Each number is 500 + 25 x the weight over its row's rms, rounded and kept within 0 to 999. Layers, rows and columns count from 0. Numbers have three digits each. The size before them is the row's rms in percent of the matrix's.

# v: layer 2 attention value, 96x96, rms 0.0647, rows 0-36, columns 0-95
# o: layer 2 attention output (transposed), 96x96, rms 0.081, rows 0-36, columns 0-95
# q: layer 2 attention query, 96x96, rms 0.0653, rows 32-63, columns 0-95
# k: layer 2 attention key, 96x96, rms 0.0649, rows 32-63, columns 0-95
v0 115:480495509503455517510524488475455512486509485481527515528512469532489504490496506462508538516436479501517523495531483553530468516521529507523464498487513456499497483517490521483523485493530529543523533477479476524517544476499507508508501519542483493474506473496528526479474488416472518529
o0 106:516505475538514522479481473529530509510491494468490472537490531482555497493500456521494488464542514509475496484481515469483494501491480496480510544512483566521474462519482510506501492540465491461497458529520493502513446514490495509532507507494547511507484499472496510476508495584509518455
v1 124:444517491470546487481507502513547500476499489518538491501477496508448546523531487464486500479520485480465483467487531522483521521482499492519526498521515508531487533471462500490498418478532478494529497457497514505515496523540506504477517501502516506523554511505466467503503522533454490470
o1 119:554527467553467525475482530468490538492509490444453496476497503498491456481452536524524503530504505490502520543477476488520491473482503486480493485489509490448499477524500497509491561535472518547484506478480497532494506489491456489549477508505483495482479516524514510489507519484553489514
v2 105:530460522529522510474507515524488551468456476502537459503467475532520508509491523510536428511514512462479475491499490470478496489500515499468521514487472498502538518520509471520477478470478518516486531488553491460538518464509498554481542484514501494504491515464492481482493498474480469537
o2 098:485533503502483507511493459501519465526531549499452511469503486475490488527494487474466546486484504551522507529544499512475518493474511527491481442469488528499469509426514539449508542515509536475530490491473500522472461553484504506519469508494492520483522498499493520493475500508512496506
v3 116:473527515480520482505464520449491498515444466482531491499504505493554532506490469472473551474497537500532495515527524514528511489498454516486499501486511548471521465520527499496455481489539476478463489503505523520483522557478494492491493477511483470502472515546523512489544480495503550495
o3 118:495496476492498489475529496521489514457529502530443502492532495491453480488497479517512450522478444493473503479451442497464480489493537468550514486479540488533486525526470483503522485483477499492523496495537494476526493461516519487533510504457535516496465481470471467539512517485514485497
v4 100:523530492493491471536492516527487523525491460499523508508533496496466507505466483547539513495472526479487476515507530486521526476497508481476544474463506529490470505505559466434506499451485443491486523482493525497509485515506522484521530469537501497538479520467469507466509504518489496443
o4 098:475479485516509476492452507458513506506516558501509489463480504507501497493540509509477478532488478501500493503486502511482478487515462524486440529477500482492573511498445486530492484532534520538488477519479494484486509495498519503505508552472527516481475474487473520557502517461503519570
v5 119:510508526509505497469508524508541465511518445496479505489541507537498487483457524535435476514455497492533521510503544479495495539456473475523497481513470508512468482492441521475491556495553514513461475475482486491498515508512483488511484483486523482528527475460536528501510487520504513502
o5 117:494503470507516493514468482496466539517492548508527476509476497464461493493524515452545499484533530460464482475483462505521507498515507504523512528478487460475519517503513475512496451538485471455550491549476532517487487483491535520500528491502462515436517491522498480519485500500478500456
v6 102:523507540476520492530515465515507553532444463496513514500482501470454491503488479509496497517476499493523457489494555477530508553530499496475519491486494498507481501510564440457517483516495452524520510490465478530542524508532502509529503461480475475494485496459492504500519508512488515533
o6 097:497499463532498517490457564503485474496535553472508484488507520543531509510535506508491503502484495499506524537497472537438521498489489467532473508475512509485525495527462505521496501494491564492489479498547522474509474476505543487485524545521552516482504517491496514517475520508552529491
v7 120:437517474487541523530500510508470539514498496447529504523500520509523513495512461482489480489487516519481516510511509527509480528518470480498502515490471560487559524478521552535542523508490497488508509555493487469487537467483478540526470495489486518529469516532488516540516492491514483542
o7 111:535501515478470484495529511477509476478491496533470521503514504530505446506510495498507490529489488512523547484489470472487525506507542512520517483527553437526470495546484463459484476487525512522519496465501528522495470563484538461472530478513519469526516493504516513517511505561520511498
v8 099:501496537505471518474514561510483506489526477466519502504489492494532499467555485531511465470488524490512505478517489478566535510473476488483501468473515495507492445511490480504481519497540450529518494527484517519513530484440529523518520493480495517441479486503514497459469497490469517537
o8 090:496497483483472477503472457491487524522474523518514485482506527510443513542465498463481525510501504490497494512492487517432399489523500532514447509516449488513478527497472484491508483476453526483495480507498478460511451500494496487477518524517513478513491511481465539500520493512510499485
v9 110:483511539503479469506496463461508512512469507474486522471522515521530525523516506516487496500523482494524501456487512451512494478529456500510459510480520523490497491505490503527513517475528505499518521452505543488512543523489508493471515509517522485407552514519504535493512468454548535523
o9 106:512481491491501530465552526552506487478511489526513484547508508482493526475487499474550517463483494492471482535511486500484476542541557517535499501493510492496511485489524510483488502502463507480506456527497473494496476478552483505537516490499510507566415478495513479513481523509486498471
v10 110:503499514488483559492474432454482495495508496495504503472483487573501508507486500521488516507541524533469501533473531494510472466526469531536502508475487483486526497501516510520431460469494490493514522506542516501500461521501491442494492511523494533476523471543511484471505475504526499487
o10 099:498488496516531428497531510525487498506493482487502510510503514476512504506517473511531491436473505481500502484533465502498474514495565492482523446499529509514486527547518537511536509507510500510426483507482482497487536515517497517525450509469527465507455500486485501502487531456490517549
v11 106:549514476486449474476493492532502485501464503506517514477522502475438478524481494479519541494501492532501507496510481486538505546498538508515515508538507479473477513529497468483496495552486509460476508480473502477501545503540503528467454512514493478489519499442473471527487480523507535556
o11 111:447460515523521487516501506505503542496542488480467483495471470545546538466526528523495482478462494505514490497479523524463530487506479467466487497473510518520522487442470502516491503500473510493534518500535499522533453480480500488518531491515497508499464494526528509480506497489494491410
v12 111:508544509506504520493511509475491492482460465451499502491523519488536550499518462486541516514471515462504507466478510487505486497528502498506486472546445518494501549485480482511528539516546525440522522478505509502502497486533510510455506478445540489485543479485459540520507502508526511500
o12 110:475465526508491495460507516523499488508529525494513481529513446514508444517494503539483496486545496521509514523516508527495473533497503515500512523469559498466511463516496499459463515529443493518522439502495493530498529523518478470524530492525459494508471547512530454494501508483485458486
v13 104:501499467504490488489531496489478490496513490496466505540487479498478521510516532503552540548492469488494524503506515484548495534499529502525526479489438519475433512491530468470461476522493479512507546515472500487496508473486511457485502545517498490443453493482529520496535518502492521546
o13 091:509500510497497517496468500496524499502507521492542458465528519490547486465525475505481474458489481526542478485474512509418484469523456525462489501495550498540527517493466518523536513479486493488473480476523528534510471506505473523480472520505502462518496488500488495486471467461523481452
v14 113:532473514521491493522540485453461547502486488513537504483486487484490473497496460451511494489516531484514482489482519570481515507501467491452467495517514469521529500500548470538491540512532471505486523495497471495498427546537542505482506482514476474496497505515503498534521497526500486480
o14 108:459541479478506521470448506549519488526508483504457529524523489533518537485527505535472495538513480537495512482544460481484470502498494470508499510458520531466461520517479493460511484473492531504514504483540483484509548471478492511532538484494510491485504550452508490491503512512480532525
v15 100:485470438543508475525527554510517535472506468495520525519502490522524468469497491497531479473470496508525491532543467471481519491494477510502498508519480529498543500502512537463493520436490492551526517507538521494491473522518496457486508553499485486500475469503496481543491453504495512490
o15 102:532534521459501502523502505499519490566508535553472494464514497460530521488507527475481514555507523521473502485480513508473512505537517502503530477474529475526480472478472468519498488520522503488492512506476499479470519500473507534553509485508497560502532513472481538511548548477483471494
v16 105:509481521490452505487500503489477498513460486506486480488524492498506521502444531463526499469461528474510512527507525477532481475498457492502480527446487529481492528550511497490535549506501500495486482466532542488494522532525479528498483478499500479504546535522429522472470459483506529486
o16 100:503490500494527475471502468503514512473543538502500513523486482480523482500532504541502497506502468493469469470466474498497504514479493520525526485507507505509537466439492506512447444514502530470519463535476465497520496495527538474500537499500492537515434456471521455539527526505515489508
v17 094:524476528519509559522436519472487495498434469476528498514504486498567521500481510502486514503475522521511499489504496492522467463506471521525486477515477508482512555504459484504476531487477496486488512504533498517532477482477473483536533476461519498526536496471514476534522496503549506462
o17 093:449488487492480432485555486545496475497532551529497492489473453479498461551514488500522504477541503468465506531546504523492516547489504504523514517488555506491518479517513489489496510516522533516495502517490474523491532478499550505492500506517499514468502517496496492480512554489469482537
v18 125:503522511495503524487475514515571453496485493469488502501478444461483501486529505473480550500478508497516458485496520460513494470523508489491515518512511471503518511526501500422483444484478501474497465538492475512498556540463498492531502515509500461480477500528523491495453506512511525478
o18 119:474472472534482466534537515484459531497527522516494477487507540505510505511452500546497490485487497448469516532480489536529516515462488483474516453541498514538485500517477503577483530507515465487480535485524519511516467466528477479485474521476513513521503514500481513508532486473493468518
v19 108:515497552491505489461505495487509489440522493497494513478524456487485488481499499435496436455531536469486463488465521477505527503472446464473467492499496501501551526478508512504499526506498475490485459490515501450509518526481492494494470515513490513456508490456519466499487511506524530528
o19 108:450524489514480485535472468466471522535507484496496463523502522526493518501478516534502561505488522521506505502504461500489485509530533487474500453503485473503413489487469491456480480470474536469533530486485490548501470497521510489518550496495499475535500484522473497483486502474488471526
v20 112:467514480505494485497551500498509514489522534509512491452537518547486462505490513437453500484480505549487503506461540541540463518477511481527464517484496454534494505492517516473496543492456525527509507517481528472470500482533507517500461529529495528502495517497461477544489507494491492489
o20 114:500482501517510496506440459507511535528505447470487522508488507525537524456495492517541526524513516445513516462542465445483511494509485477478504465530515495468504483496473490517521447507555496479490496514491493555522485524465514490526503446514492500502489471495525493472493489531497524487
v21 101:488493519529494500485496500530509484499465510505538483445459520506552480534552500529444471524511490549495504458500486483500502505494496525487515510512484476499498450533419466533433481494524498515515525525474509500506527485481509528489521532508488507483509526543495477499510498515498531504
o21 098:520492489492496513470546491542497521500507513547463542472487500498440536502463524455538517480484528447490509545524489501486458520498508497531489452489499505497509554486549501507548532477478502501501498487533501484527469502472496529506465453517516502489501526480514527496487495517485511458
v22 125:470533479515532487457509525524483478479482501504469507505447483557513536460500538476482508483453524486487489463503552513505496508506492500502492534539485449517535495498529507500510476469518504537518488481544512514497505521507507480513545470526516507481515493499508541487565478479463455512
o22 122:505505504513506528523486481499516508513523511456506493511554523444535466557463441494507489559524499499487482517507440485516506511477534526501514455454512534503459494520480517479492519550462487479488477529509525513512487498520504519476471546486483532492514507516487469495485478496510529493
v23 118:487466538525461536529498514497509495519515497500479499514484480481504510490494518486529498491499492523495511526499523558480520474518483475514527480482480438492497487508452515498518485522547467524535455509501514519487479497476539534529468526494496481459538521550472436484441523501532501492
o23 108:502533472519471449443481446472501490479485510491550519527492523490518494504514491512475523488499516495505505500515486435536466530464477507502499487530495529494498501478509482493477504453477504505459490522483452463540512485510463484482506499496532508529465528437491546490542512495483487514
v24 096:493508516478478504512511506550487517516551500507505531508478473498474494455498463525522476446501519504498497541510502481492547493500489482469519505519546487511503455506506518526567511510525477540547477479477518535498515492485500521538459475506487550495494475504484512443488499485461501553
o24 095:556502508510526494526471510456496496497468494465534479529493541511504507545511536477463516538491502505500504496478485502502468530510514505514468510508421490502493494515489491479480464500456534497474491531514485429503475519505530490464550531506526480508523500500479536510510500534525547477
v25 109:466461456492499512491459525497484542527474518515515465513492514487528525509501497483525538494533486548448532504528534475543484471470507504487528497475500472512454520499496507525494526483448467491505498463488550472497506451509499532492515449507539502533522492495484469511495491496463469502
o25 105:512505526503477463499496440527550489459501484471498512473522457512492457498518499487507479513461439458552486515512498488484522513518511528507478469507526529463545489489515493484503485523523548553491527547496452508504495508467508496510506515502480493467492460519506506467528525504538516492
v26 081:513487468525469473499516491529475487499465457482506475480488548492488498521507497490506509558498510511474490534493474566437530494507543513467502490540496460492544500479476478501507488506539522471482501523516490475478464544515522532437500482501502465520511496523485502505470493528470481472
o26 085:467522535524517493469497483491526505508523530537463569513490469513487523492501519507492478511504499532526511464548530491551510487467516469494517505481498545514496527497519497480506540524498443525553510493517534501523524519469451505534503488477499525493508554491536507530527495502471530503
v27 093:432484497490524487506547502493556550504502467477474490515524504480491501531525475479507487470518486483496485544515531503497532536510471487514546535481464518507456493523478499494507472546544497510508503519475516504496528503538490525469479542479503466509547511514466458501466487492493531522
o27 094:582512484528480494444495500455484510488501513471488508483490526522485487458487528508495499492455517512521530484466453490458495483488505471500506459525507477487500500473532500524484489477471499474507483482468491488518505509474473470542518462531491510506469499488511517531523535481544447446
v28 083:509445527507499510544504458461533550536472529507518517487470508502477459489474477519474469480519491560559474531488495491490483522509460494517473490499513495514508537505478501465517515516486517517533484536465493541506476505526452469539477507477477510460492485523487493534509479511515506516
o28 085:508515462491486489491503534535462467497506489535501497492478499521529508513538552461517522494514503450476519489535500507461531516484518444551548510515498465493514472521505481529506498468532510488453498476524490454509524453506559480485502473529521516503506518471510530501494538520497516477
v29 105:532516499488519541491510470552493467499484513498505514488490467529480475531507515466463502499456485519481500456506555484479458503514472508468505537509463508482505502486534507531481521524448481496498507527522450490517524512517485481531444501518514554511517534484477489532511492543554500500
o29 100:500451517484509476507506543501494510500506507470475479505477500510548498468492466518528486499499516462463495539488448488525498566511474500488500427480551468496487498498485502498500471491532539520468524459517543533490471498491523512455495494491492444486509512501534501473471481504462510503
v30 114:469464524540493467544504522494519514523501480508448520485483511500479493518487510472477497487537459510488518513487482520521467509503480525475507558511478476510506507508486481497561503549498518529474451503520531521500490497515476454518523547541515452493533523464555499485529521504496484480
o30 113:515538474508482534472522491500499450474512532494543501491497510498531548506490498523530489503493514481492476516526501485470545516508487472514508481508492535470482498513572508531456485470516475458528528513481470483536545447487539541497484460516467525484522475527465503532494493481511495499
v31 119:501500508479471487468461515493537467494546485487479492465486505488529520482549501471468480454522502543477532507471506479531487507456479528508490496518582499502498487528518440489514502485485483486529530493490539515467483525522527520466506488473521513473532496507492544504472488517482458511
o31 121:497496519480521501509527477541488558506498483488520537497514472520477515530451523522527500537502487452511453504554468525466466496528525489502471507513441476469515525483487527536497499491494502519474481526492494467510525483486455493519499505507462468527478494530505478493548531514507543464
q32 120:492468555535505483516454508496498494483479522482497507516527494491480481564533521465490499487451490460507527477473509533505516504503539518502503469494506477499513507425478499508470530492579474499489493495477496495484519489534495492528511474518437493545498500492494525479488520505481497547
k32 133:525531472497473512539532456462478500533511514479493445562517484476481528516542511493494532474493502535512489480520500507507504501528477525514496471489495495484525509529499507535513518459483512528474466471464475546530519517477498524455472469475459525484481481496508476524490478542456515477
q33 095:473514507496509518497499508570484478425478485531510491473528511489453508493518502486477517502485461506547487525459515533504489473501518520507512547451527496473493548511499467531534522450501482487519488497513496450502474453507503511499511513526487488482457475470479472475478498483489488532
k33 084:514471503502493498489470495488511497524464484501486497519509527509439512455543481447518481500481494520534503497539503506474464469513479544525458493495452463481538547480512510492523477546518506522482521477528516507471543500514466509575498500478510457482516510505492515539498521499471490497
q34 112:467496482498479513500540466488559460510511506521531531483502482480497490507539486470510543466483530470517469472571499502495487494495478541543527461462461465434559510526503510480497505519492480530478454504489519496507508501493475521468504477516489502515509498505514517538503514511518518505
k34 110:493525496460480479515533464513490488491468479477522509531485503492455486454525508496499504523512525509533486537475490442551490501447489516473467506499527496472486547489549456492507506497530479523530507560515477480537492508496518532500499494484514488476523511481517474479466461514494479556
q35 110:523500515524529464508521546476519465463514464521466464531510467497498547494522416522515540505483523502485473495495511450526523511519495536531478505511472482498494479496488481481477517515513495466485501527502504476499499444477535504484487496504445506481518461498495552512468495531508479491
k35 110:466512488476492476524559504513461502512516527497522446485501494493499472477507469518509497507509465528484473524516537500506483489489517545495498521553479523473535445543513478484545497469482493499498499498521509514566475484481493526467474509521515498468545550530506489541503495502542490472
q36 094:546496475457527502525505529509516543487535527464513474490488499476506492473447534493513540452501486509513493501505498598444485488480484495494513513504488474467519459476476499544481475466505480479478500495513487492501501484543534485518523501468515474508483509477525509533490513462515520481
k36 093:503502510517525505473474521475450510471469510492484516500522505520535499513488483497489486521460531505486496493489502528518517482530522503496469520505497502527493503442558501541466470484474500484556488529456513458523486498536476497515506494522499445484450561507505552517464457485480499514
q37 092:497492495483494487512523473529493512500497476511490511525535507495466526522482480461529504478558535490489477474529516501486499485500497540583487467513476534554491501498538538513513518493457472457497487530498489491495516465491521527476480523534529527477481442502491524511510508506507455454
k37 101:523504475547500508515511453529517487485472509476506457510500493544492504498529457489511504453464476477511477553496531463509479491525507564507493466512465515468506483512513500547502467513537532447487465529514485498531487508523522533522492484464474465510479486496508505536478487462493486522
q38 108:477503471471509548529519538521491491509495490524489480512504519483495506496531457502522492464484500492492483489479507486554551485477537502566513533533513513470528478557486489494454548479501450499489491502546482495552508470497484508515514482466526511496506523493517499492473502541459539503
k38 103:488502500487533535469533528523503464512477455540581507507528541490509483461505475469479501505515523530514507491527497481560474476504510516516495496486462484471466475481499489424542480521489535463510495522532491483526498470490482499474492499491523492493514515493524482515506532454484507505
q39 101:517490528453510484514531509449494467511542508502523476456480527475512470466464491488501462514497510476487484450532527524526498526473511449495525514515493438459519490468475548520521474519519532487453538503485512498533483502493509479509488503532555537479501512509484494481495512512513510486
k39 099:492541518437479493504478488494511531496474518504559554457524514478531468513465542464475507534482510500433527486482462535502504515497488508467538488503496477491499458468516475513479492535502465471501521487506503502485470507517506494521499474477511464493514503510492542473499484460451483504
q40 115:479517489508505517536510576496495481513499506527523545531519535501488470497527503481483498554484541527514531547495511487518510520502460484453475496520513509480467511528527534469479517472502495487505535505509496444557529527500498522476506445491487523488508510497526475491491496484496482440
k40 113:473511496466494503487529521492497490516509476499536499506473507550495520518533520456513494503537520464547521472500494505498515498460514480490544543464486480519480534508505475457520574488487475479509488508531484509492448522503536445520507474480525434485527482495460494507522492487497511510
q41 101:489498499514522499458510521487506557517523520520498522497517510504496436523497521542516473467480454493486530485481468510529501469485505517442524488515524498507524513476496524489523524516503516517497553485494450508532494496464455484518536470455535473505470513509467518499498511483495547557
k41 103:554511498505535569495470478501504469478469477511488534495501524534485458526493530461489497507506517490483510511488515526531504483491507465556461502481497520532512498487488521487517497553464493497540516481502479492471487475497538529516577523492521526480451468497510531478510499511493469495
q42 105:502500523489520523468508552477524490493536509514518519452467509528514468489454499510507484539463526480494554490491532508521520534527528501471498458502525515516489524537477444497509465488481517507483498486481509476468465498498428502509441495525504459485541509508481507501513516483502492459
k42 104:490515515545477484512475514478527520512452488510515540474504514501523468531505491496511498535536497442529518521513462500493511508503492423508541536515540509510477478515536513505503507500501488513470507499517514527473523494459516515514490472462500521506525503523484504417516449518506453501
q43 099:483522517460519572493495491502520502538476499495514566483488555522550461477489521477472502515486497495517521544480525524531549484471507505507510479510502548530493484454495476505519448504529508475522517511496515476449482496496498520513480534471501525472489486470533481485525497502477486503
k43 106:524479512552484518528454508518488480482476501516513535505505490515511587552525492497515517475503496479493521506509489519474535495524457475523515472496513492524468502451509470500504484510477498538528509544533502520462531545512545530514506513468470501539496461466489530482514495508477499482
q44 086:526509472513520459509529461503530479496513548491478475519520508463549505460447485518495503490494517482477514517548546523498509539509551538472496499508519522481501464512469546540494509516548488506458488499479484495493534515498473469481479495496496528483530541530503483513495538502466510467
k44 083:501492474456520483507492523512471521522527496517490528466521504515535497504492490485485504567536446498480506479546501481479544484479490465446500522531530520436479493486521522501465437490486517483505521507473463498539461482471538516505501486488531479465501532494494518500488503489504526527
q45 106:498479501516484524534479464468510487480495476457503470505507501463482496478512535476531528499512515492487503440514491506519514472490529529525493531483500525487513510501500488497550480535507547474521553508455495518515492480476515510462511451514448547503550517519552551504500520504526486526
k45 107:533522491490501495520490469486497531555505527511502485511451471510476469443485529493519494467502506494531507487453507500502492473473450496476494498509469514493544468498491487526497479544521530488549482536470523548529476538507519475485503517553538478508499501536495484484522474524499555497
q46 108:466479513477504473522549490481508510533541495541490505464481489479491519498495509525487533514527479487461525494554485485506492494517496563493439471506497513536547498489474472485510508531532496511457476496479476452523480497463499523497466495532513536497524452536503524545487505499483490524
k46 106:551535466481502507484523498474528460494483549504529553457489496515518500494468506505500484494475501458470508554523503490533528494484537494490485471505440499427493491516523519509522454487496503491516506512498489519506458486480485540514466521448505501483532514523476484476511492483463507521
q47 102:491508503531458473503471440533511464522480478545522508474473524492459506481507479481517520461510491518508518498518499484497442534434485518524541509559503529496501524501510532530531500446536490498508503501489484510468459526495510508491500480524523497514523485456525481500509504501545523522
k47 109:482507492493505482460464497509501484476480488542544527496482467488489468487533503516521515445496463488484503501515530445513470494497582535480476512521539530530524505506521494502512490501533519502463527487463507520498530541481515450491523479515522484513516507517516484478476520512459536545
q48 099:521534491481568503545479518462445505549505490474507526474533496501526447512484519522510452501529503526463481503529516515519520520491474526509504504501505487445495496495491480527513488541523532513491481513536497538495535490487536493454498521466495507500559516517520506474475507461501485515
k48 100:495475503494501512511481479493499515485488539461520526505483533513545507510469515479468482573514490487460496477474484512518559521504452514474536526496493502512511523502502469464515480491498479514572441487478541505493522518535529507499537537518496467500490487492471509521520464540493523510
q49 111:465506505521505475490520480484487497483516473505464495523512496461501453476541534516527506487504519476517468483492516496537478481480510507437502530489480505469481499551485500479504519517538448520508517487504554525547482546520482490484476446524492505491491517486532457507488472528558516475
k49 113:492520510463483522497505522513503513559514479525516502499497525511492481433488512460485447518522495501516521465500494504491528486487523493461529550474517506479539521507478490505551465515451454486496503520497502499490493527467486528489545475489571500507523503503511488484520527459483550475
q50 087:526497551487507480459494491503531509506518527554491510514449477493455497509533542482513488454518459499485492458478485496465514485476494519494489487448534461519508510475460484481494523506452525506503457530505482553487498496518537484529521508527508469469465497519458499513507519492522520469
k50 078:500502500534509490459502455490483483471480464471434484469549458481491524508477485499504473484481478512471512537510474486522462527522532506544505476490486554515542521483506473536492500540466489558500533497478505507470507476530494538509503513520466538492486492523527525504483476503483495524
q51 099:526480515491539511472544497554483491478536474521526505492489528528544520479468460490485519491492505491494506497504514494537504532526504520516489508495472492491545501455492490496543522454514562473489508526472461480530517501563485486458492495527507530498499479489510507525501558484497461538
k51 098:480502492523480515478520527504517452497477533514559487477518486462494478494548525523519525496509475484490501542481499513530553476444521518507487475506512483470501522464507503505475490510506504510481453478458520492518456494530513483533490519498513449529481541543482536509468495496510523556
q52 097:468507516495439449515492479498513482505443463487506463506484484491512508468527512523524506489551472509498506505495500453467530487503497481500515535526558507523453544506508510550521490496531460516466501491489532536509551538499525503542487492507493541508493469481518508471501472500488500476
k52 109:496478461462505464501508486486509492526515488551479524496497488475509549467543513510494461483464528515465482436524529505506466499508525530512520524480494524504542455561478503466521469491514492510474508477539471511515502521466503520471468451494490507495503499469521493508502519525495545465
q53 105:507533479490488540502436499543516497564525518471535515509518492531507509452499503486493542457470493513492494507509468515499487507491497496482513528485481535485497518494471513519501468484528519478528506540484487506497490508520549533510552551516475462510522479500518489497509528462527557543
k53 103:462453531461500500489480491537479527451480480540503510515505519436523507489510518516519483471483517491504458511484529497457464536505498508498485500558516525517495544459501481532483507461466524509504503520495540510518497474519517526492452496554509473487461507485482492485481479491489550496
q54 098:520454506499485546488447504539511493515458472524507543493489508490523496489532502461507497442490526465521509477484496496477434528497493503505542506519533492545496524460482502518519476506485465460491501488492538495465483531494508493521515474465499479534457496500492486473532470451506512467
k54 105:454514455542480524518477513500515521479481493519480518529493484494465505550542472508495494474497497514517467501468520449496489451521538469515473462494480501550521481498494448486510519509489476511479482497489487508444527500512508539479497493533473537519483471475543494479457469526525514483
q55 109:531510471511510464511468501475482549519459509440483493482504520478532492492480537500476486550523501511450499498512517516468472508460512528463493553515503515465477491498515496510536475479549492469514488486474485480507515482475532465563537516519507475490551505506468486495516517504532503515
k55 095:512459512488484505463477454501511518486510527535532535464481476497499475531478528530492509529487484508477513525506502480432490487537453508473508519505532518502456490510494542554489483503440475484514504495491475508453504524485499470510483537539515488483480477538468512514515491487507554477
q56 099:488492469502489493519489520467496468532482479496498503537516447527467539525532496536492534530499532506500503488515459491530474451511484497508519488524493472526478476477527523541470437515511521468551501484524491503465505506489548490527486508476484553482471539480506505486506505561491481513
k56 099:501533468505477481560494471517471497502551489526471427493509472501457505531508540494509534531482527513490479484504493473460484532513532501535461503517484491509508483531478447482498517462488529503488490493493510496518506481532503509463510507543504488509554498472471510511552512521506519455
q57 090:528530512499473545532507481502546458553538470510490525454510527517490502472475499469516505531493461468497511554534539531521474530470486481524521478552503519537530525461519519522491519531522516474484543503498497484511503504485490497521504519464476512478488474490470471482502478485468477499
k57 088:451496487475513488502460488510489521479473504477490505503486468468498484550545499485499511467460498514471463475515536508498524530450525506484529490512522536481513472503537509477556519500502518535536488490532491518448501507488524541513501447495455494469532500469486492503464527468510487456
q58 100:496512522500522511474530465507484497537538523464473458498507494507497531511482507486539489465479486492481490539476496527496528494445497511440514511473480507485521499466575502525515456445484492462502514496499490503550480454499471495510468476459493490501504507505498477523550469497507496538
k58 102:516498484510501512522519511521521516470512495505500490474526444446515456477457494481479507508492467507508505485526481540485530489485488480522477508538507525496486521473513563483477559482511500459531537527466492509521494497510491489539517509485531477510469510507485512464477519407489509479
q59 107:493506476501512536516531509460540477517517494501466490546520520514531512506501474481494487499490494481553478442512474507464514485511505522445492442483497463530501532530532502535481521475541451522484503481515535501482551522534467500496467494486492517494487497496487481502489457547506463489
k59 112:473519498536499478511479494475507496505544504508533480523528470496437541505506462457505461547502507508492492492504499471509534468478519497496492533503506487442476520538455505452502545476501465450501502506504502507545503533485480545481474470476497552509518541498528491502522500509517503504
q60 112:479486519474473497513511470509490550530523522497523483502487484526476494527512477489484520467508525522467488470516484490480483479504506540490465501501464513467512480441463514434510498542525524475551497478496486542517479507469457492531535456499477511478510504514503496484513489561468452500
k60 112:480499503468536511519529438531500495501525450486459521528493469481520501479493548508510548480498516513500480500496475505543513525495487512506532480498487521497458512495514519526465492524411529487528479541470490536493460506486505517492539554530531472515515494532528495501495512498501500504
q61 099:515504584514497511500486471514486462507473466467510521455509514464498543505464542502471494473540486521483515504483508529537507532470509466533532500497493516470512496509465488553514537530462479522490499510503444498480497474492519514507517476450453507512483510514507521505529489475497466498
k61 091:541506514504474487506532514460494530521472471504454493502452479503533504518529457522491509496487452498494496507516522517511533501512541493452466482471451505504517487488498496466466479521463499521468499454515511525472494521526462504513509519561461529553503517501546498519485498504475520533
q62 094:458535475502491520435471555515506496489477471511524537538500511501528490452535484522530470499498497522500480522493473457517498511496484504511521473490474501510456458495505460488474489479497530458481482512533503511521488466492473508503521471473525450491509520472550467496508511463469537527
k62 099:458483483485495555466474531538510444462497495545533544493493522511497471481519462475519516506484506469571480527511514492495458514483516509533517515468555549528472506538483476457512503518484485482495500524545501491483494475524515534487472504493502509533487525498500507484524496479510510499
q63 093:493538490496504523480482496519498478511517497488504478492549503488455440522533498455507516546493542479528511496502518501491464545461478481522527529563524519477513452532498495522549510493461489450496499524551526477526473489482509501502517504507519490480503525493471488513469515491519476455
k63 086:460492495457486511498514475523474496496471503460517501502515536519514471527513503477508499508512503519550520538521490515473486506491473578478512466533461476520490484523507536489485492505504562430482543497514468492455475501526483506511533506536512486467510483478505534477514512521527511534
v32 085:544490484491498516475511487546518532509509537516525520490469494472463479485522504535487501502520506497503501439501501470531515526512547478497445497502510519505496514516504500537525485543475471465469478506475497523493513497505498505467466455467473515516513475465461477485466541487453496569
o32 081:487480497508528492536514538481472497492458496541467489489490478516498537512485496504519494512445496465487522545500519537498499487546492509487472511531502492471498462554471516501471522464486474533501490479504499441497500462467483515499523493505522434497482534538474552509483492474483493457
v33 095:515516536522490496519498567504512507502477462466524492494493543488508508518486441521487522480495478513487491539496517518524485499496503509515514498501425487501470459532457446492512493511533515471505548530487491534488472504472506498558501479435492504486514496519505475474518541502518475511
o33 096:472475471503500503464506449483511499492516518496459512517478482478497500526493522481521455520503519471519483465518466518462493483445515501445511522481512506491474559497558529497474502468489475508506468470478520507502524505510523466434491507540506481498469510504501466522487485522528560490
v34 104:524474488510495530477488533511470522501544501512479485500519464477510466499474515540491527521451526490498456532517496508503508460535522517484518544522523494484477482471555506506515498466525502499477514542526524479481508557494498476485472490502475464505479518457518492504504527488535426465
o34 095:438524519509492500496489482510483490526507487517554499475478528507480528482558528527515473449523474474530503478461493511515506505488503455509495490471493511510526529513434489511494544508507476520477467498518470494553491469551507512509513535485514480507463488512482500483497460501458547480
v35 114:529559497513507456503514464491506466515477494495505513462451527504516508485517523517497513509506495504491552481503528482514486547493494491507482484448494495495507511513435473511495516483459496493556506550490483501499500487526473509496497520497482541499463494541486557489517468490489581510
o35 104:517424526472523509526522583529493532469506495511479463540512504543493486495464477520504481526517522494497493499509526522478465487523504492505516504497517503533451472505508514517539480513514491486493487466521519509457503541488514490475479482521531483490529515490524445487498532515519461459
v36 110:498526504460483508505523536526487517531500460450480500494550507530481474523513455514464497497461524500512446527546479480476519469471490472532505486507491495499482448490500484480484506520542518507507558503485480488510510468514533523527462538523500482520514514506484506495468479510553485455
o36 109:514479496532528459469488470493510534505483473533483541495471494453484508479475549501530490461516480517466533466455472521538462468475521486489532524511522488479552520507504521528521492500499469538488528497513520522487511512495471482486500460455516536504466506474536463516504502491498506549